python train.py --d_mlp=320 --vocab_size=4372 --rope_base=10000.0 --rope_fraction=1.0 --bias="none" --tie_embeddings=false --parallel_block=false --init_std_qkv=0.0662 --init_std_o=0.0113 --lr=0.00306 --beta1=0.9 --weight_decay=0.11 --lr_head=0.00456 --warmup_steps=471 --dataset="wikipedia_en"
Each number is 128 + 24 x the weight over its row's rms, rounded and kept within 0 to 255. Layers, rows and columns count from 0. The size above them is the row's rms in percent of the matrix's.

# layer 6 attention output, 128x128, rms 0.109, rows 109-127, columns 0-127
size [102  89 108  97 102  71 103 102 102  64 110  89  95  77 109  70 101  88 102]
[[140 125  86 146 130 112 137  79  97 147 105 111  91 140 105 104  98 139  96 128 130 121 115 121 120  94 117 148 151 163 152 165 110 126 108 148 138 110 140 121 169 155 143 132 118  95 131 137 128 112 138 136 105 138 118  86 156 114 136 159 110 120 122 104 154 117 105 120 130 128 115 115 139  94 113 150 155 159 122 143 100  88 140  83 176 169 133  99  81 154 140 124 123 111 165 144 109 103  91  86  93 121 145 128  91 173 123 111 118 105  80 107 169 169  92 166 106  99 137 124 115 150 137 105 102  90 142 158]
 [147 148 109 153 111 146 112 146 145 137 134 197 119  99 119 128  93 143 136 136 174 117 170 119 196 118 137 119 119 146 186 133  97 148 140 134 120 120 121 140  81 116 135  91 137  85 157 132 159 153  77 146 121 122  91 166  90 176 165 138 111 105  83 139 121 111 154 150 114 165 140 117 151 128 118 140 149 106 131 134 147 134 158 156 145 137 141 137 121 132 107 154  98 160 150  90 164 115 109 124 144 143 102  93 147 125 104 140 105  97 145 147  95 145  95 127 121 136  89 152 110 118 107 124 114 125 125 112]
 [139 133 140 130 122 120 123 143 150 150 113 130 132 125 120 145 132 161 128 140 156  75 112 144  92 136 166 145 108 140 118 160 110 133 148 132 119 109 129  94  96 163 147  81 115 121 129 114 177 113  95 160 148 136  98 140 105 142 156 101 123  93  91 131 114 125 113 156 156 104 128 104 115 138 115 116 110 169 148 156 133 122 125 114 115 128 135 124 109 162 121 111 169 134 135 141  66 114 180 152  93  91 161 118 123 130 176 133 133 148 122 157 135 134 167  46 116  91 181 121 142 149 108 151 147 120 172 144]
 [132 129 133 128 113 130 142 150 149 104 141 164 163 117 153 116 124 121 146 140 105 134 144 101 160  86  96 106  95 104 121  51 103 115  99 129 137 149 124 134 113 132 113 178 134 117 118 152 122 167 140 136 140  87 149 136 138 130 101 101 116 120 152 136 136 114 116 122 127  88 154  83 146 143 100 169 147 178 132 120 133 100 161 122 124 123 109  93 130 158 162 175 153 119 121 126  63  82 169  92 136 113 152 143  97 113 167 143 131 115 135 129 170 140 151 131 117  94 135  88 143 153  93 128 136 129 143  94]
 [ 88 123 141 104 153 157 131 174 161  97 122 112 143  87 152 123 149  95 131 101  95 155 116 126 108 163 119 116 101 127  93 122 141 115 152 112 128 159 125 115 129 136  87 101 132 158 138 122 120 139 166 119 130 107 169 133 167 130 135 158 160 146 141 134 113 121 185 116 105 150 150 177  92 102  89  88 146  98  89 130 139 101 106 111 133 177 104 127 151  80 134 100 105 147 116 127 169 138  91 133 110 169 118 105 143 140 124 144 118 142  96  92  95 108 117 166 133 163 123 147 104 123 142 125 150 149  98 140]
 [109 155 172 119 120 137 131 112 115  93 132 126 105 122 132 131 131  95 125 163 162 135 130 116 141 123 138 101 146  99  96 147 102 173 158 159 137 113 110 157 122 141 133 164 165 115 121 138 111 145 121 144 145 115 116 123 131 134 116 123 126 153 121 116 181 129 136 142  83 195 100 166 179  98 135 115 125 102 145 130 118 129  86 142 167 125 145 156  97 126 135 114 122 139 145 158 184 128 122 102 133 168 129 128 123 162 120 112 129 113 116 122  99 143 126 155 162 135 102 153 118 210 136  82 116  72 157 152]
 [124 119 135 175 110 105 146 155 132 138 134 144 158 138 156 147 136 141 154 101 142  92 139 151 158 136 111 120 122 116 127  54 112  98  80 127 123 147 116 110  96 135 114 109 123 126 127 103 157 142 114 143 157 105 121 168  98 134  82  78 126  87 115 133 148  75 123 123 146 136 142  88 167 162 121 140 136 154 133 119 132 132 122 163 101 105 149 173 103 157 133 141 156 152 153 145 130 106 140  83 154 104 163 159 101 126 140 136 123  90 124 140 141 159 162 123 146  76 145 114 141 161 124  98 112 106 167 105]
 [163 151 112 115  89 149  96 168 119 120 152 169 130 144  93 116 104 139 153 109 124 130 199 104 120 130 140 147  99 127 140 135 122 166 160 149 127  78 113 154 109 107 159 165 159 109 154 176 134 136  77 133 133 158  74 127  93 175 115  87  85 120 109 147 146 102 119 140 156 129  94  85  98 142 138 115 144 157 115 147 126 151 134 161 107 132 128 131 139 154 103 121 132 134 119 116 133 117 127 121 140 152 119 105 147 124 110 136 122 104  97 111 131 129 127  88 152 112 132 125 133 102 100 128 196 112 107 148]
 [127 112 139 145 103 103 149 118 112 175  84 159 103 120 100 151 133 186 139 161 180  72 117 131 152 101 143 104 150 129 160 139 102 126 120 156 151 114 156 114 122 153 136 126 100 120 158 112 165 113 109 131 163 126  74 136  96 113 154  97 116 125  82 102 113  98 146 172 131 139  90  95  80 153 133 105 142 139 134 124 120 152 144 131 125 133 148 142 118 171 117 122 124 162 138 121 146 123 143 141 105 121 132  93 147 100 109 133 136 109 125 146 108 133 138  65 109 139 123 129 141  60 120 117 156 134 110 158]
 [140 137 147 106 105 157 105 162 100 119 136 169 138  84 128 174 153 113 161 153 152 133 150 103 126 134 166 139 100 139 133 125 130 158 128 129 179 130 127 142  96  98 126 169 136 110 135 130 148  98 113 124 119 167 105 139 100 140  67 134 117 162 106 137  99  73 138 167 129 155 171 134 138 119  99  99 141  88 128 112 107 135 141 146 115 152 142 194 107 125 160 129 154 155 152 164 155 101 125 126 128  67 136 126  91 168 133 100 153 131 118 162  95 142 131 117 112 117 125  90 145 129 119 123 119 127 129 132]
 [112 132 142 120 146 135 127 156 138 118 123 119 135 145 109 125 128 132  95 140  93 134  99 102 136 100 145 152 132 115 121 112 126 146 143 155 137 123 103  91  94 141 129 137 141 166 121 133 150 132 121 131 154 142 170 141 146 138 112 139 112 133 139 148  90 116 126 123 165 107 137 143  71 111 120 162 160 144 105 144 123 134 175 129 112 138 117 148 132 144 130 119 168 173 124 101 128  74 154 105  94  68 145 140  77 119  90 131 143 121 101 152 146 152  88 125  38 153 142  86 160 126 116  92 138 166 150 176]
 [164 110 144 141 149 104 135 132 108 145  98 133 101 138 112 112 135 157 196 130 121 134 128 159 123 148 100 108  90 104 176 174 134 103  80 111 134 133 158 104 110 121 130 137 108 117 224  83 134 112 125 128 139 123 104  88 146 122 215 158 123  82 144 109 113 132 136 126 122 129 151 125 126 101 113 142 129 132 146 136 142 137 102  86 135 176 132  74 118 131 117 131 160 116 123  98 116 144 133 137 107 114 121 124 144 145 164 140 115 146 126 117 129 123 125 144 103 134 134 145 123 160 132 164 107  97 144 137]
 [169 158 129 115 112 152 103 165 119 114 152 200 149 112 117 119 121 115 175 160 155 131 153 110 173 122 140 159 125 153 145 103  96 162 132 147 151 110 140 147  75 115 150 123 154  53 141 168 140 139  80 156 115 127  95 126 117 163 151 130 107 119  99 144 114 110 130 149 148 151 138 108 145 142 121 128 140 153 137 130 132 169 140 162 142 144 136 172 102 163 132 130 170 157 150 109 115 105 152 114 129 104 151 116 107 124 118 133 112  88 119 164 116 158 140  83 122  96 147 125 139 126  99 104 140 119 143 131]
 [100  89 118  84 112 114 151 115 110 138 132 148 125 107 130 105 130 121 146  91  99 165 128 143 150 146 111 106 137 147 119  71 145  84 141  91 123 158 121 178 153 113  94 144 108 131 118 159  73 139 158  72  89 137 153 137 135  95 128 135 157 158 156 122  93 149 109 140 135 123 133 174 119 139 122 166 122 110 127 151 136 131 188 106 139 135 124 118 149 114 121 161 129 137 116  90 155 150 118 147  96  99 129 148 112 111 121 134 134 105 132 168 144 134  87 165  85 151 107 135 151  82 116 150 112 157 109 142]
 [166 119 141 114 105  81 139  96 115 172 106 172  99 154  93 125 141 174 125 157 141  94 100 101 131  71 130 145 139 136 160 115  79 142 116 153 147 105 151 127 132 145 145 169 103  95 157 150 145 106 112 140 161 161 100 100 110  91 127  82 104 129 120 100 158 122  84  95 146  89 131 103 144 150 131  96 124 159 101 134 122  92 144 126 142 123 112 121 143 143 142 107 125 112 120 164  84 133 118 123 102 131 140 103 124 155 144 102 137 150  87 126 161 111 154 128 130 115 156 106 120 105 119 136 128 159  87 108]
 [103 136 112 121 127 137 126 122 113 124 153 175 128  93 108 157 115 134 150 164 163 124  99 108 140 146 162 105 132 138 129  96 115 139 172 137 145 107  95 128  81 156 161 124 137 100 116 137 139 166  88 139 132  96  97 121 122 150 142  97 106 142 103  91 142 122 138 123 119 145 155  87  95 136 125 159 156 154 130 116 161  96 152 125 129 167 113 115 133 137 181 194 140 145 118  88  97 101 162 113 121 148 152  94 132 118 134 152 133 111 138 104 121 129 139 122  90 204 105 128 143 142  72 151 139 112 125 137]
 [137 159 148 116 120 161 101 102 104 109 160 130  91 152 106 114 115 117 110 163 148 130 110 104 133 111 156 146 172 160 158 114 131 185 156 150 182 100 127 116 127 152 170 127 168 103 144 135 134 109 100 142 109 144 104 115 154 165 126 161 111 150  90 114 101 128 145 164 130 131 137 170  94 120 113  70 117 100 105 142 120 141  99 128 136 171 157 160 131 117 109  90 107 141 121 140 152 144 128 151  52 142 126 114 146 145 124 123 131 158  82 123 125 104 132  98 125 137 138 147 108  97 143 138 140 146 121 167]
 [ 71 133 108 174 103 117 130  81 137 114 150 115  86 139 111 154 134 120  54 121 140 145 121 121 160 129 151 128 203 114 131 136 146 151 108 150  80 107 101 115 107 156 129 155 159 193  70 107 133 151 122 110 145 113 120 154  99 152  59 108  99 135 120 113 139  92 145 145 121 136  90 119 118 125 164 162 122 143 151  98 133 141 138 164 126 102 133 152 129 125 140 157 143 136 113 127 153 120 108 109 163 149 127 145 116 126 114 118 145 101 146 137 139 127 132 149 140 123 106 115 151 126 134 104 103 115 119 143]
 [177 129 125 136 157 120 115 139 111 143 107 114 134 162 131  94 129 150 126 124 118 107 135 144  82 163 136 160  90 117 105 193 139 129 128 129 118 112 117 111 106 108 141 104 119 134 127 100 157  96 104 143 141 142 144 110 120 133 130 127 129  92 123 151 120 126 149 160  93 152  96  92 125 112 132  79 164 103 133 112  96 124  73 128 148 130 130 159 111 110 134  63 116 123 127 164 158 142 122 107 159 174  97 112 145 153 131 110 124 131  95 118 104 120 112  95 178  85 102  97 128 111  94 113 189  99 121 103]]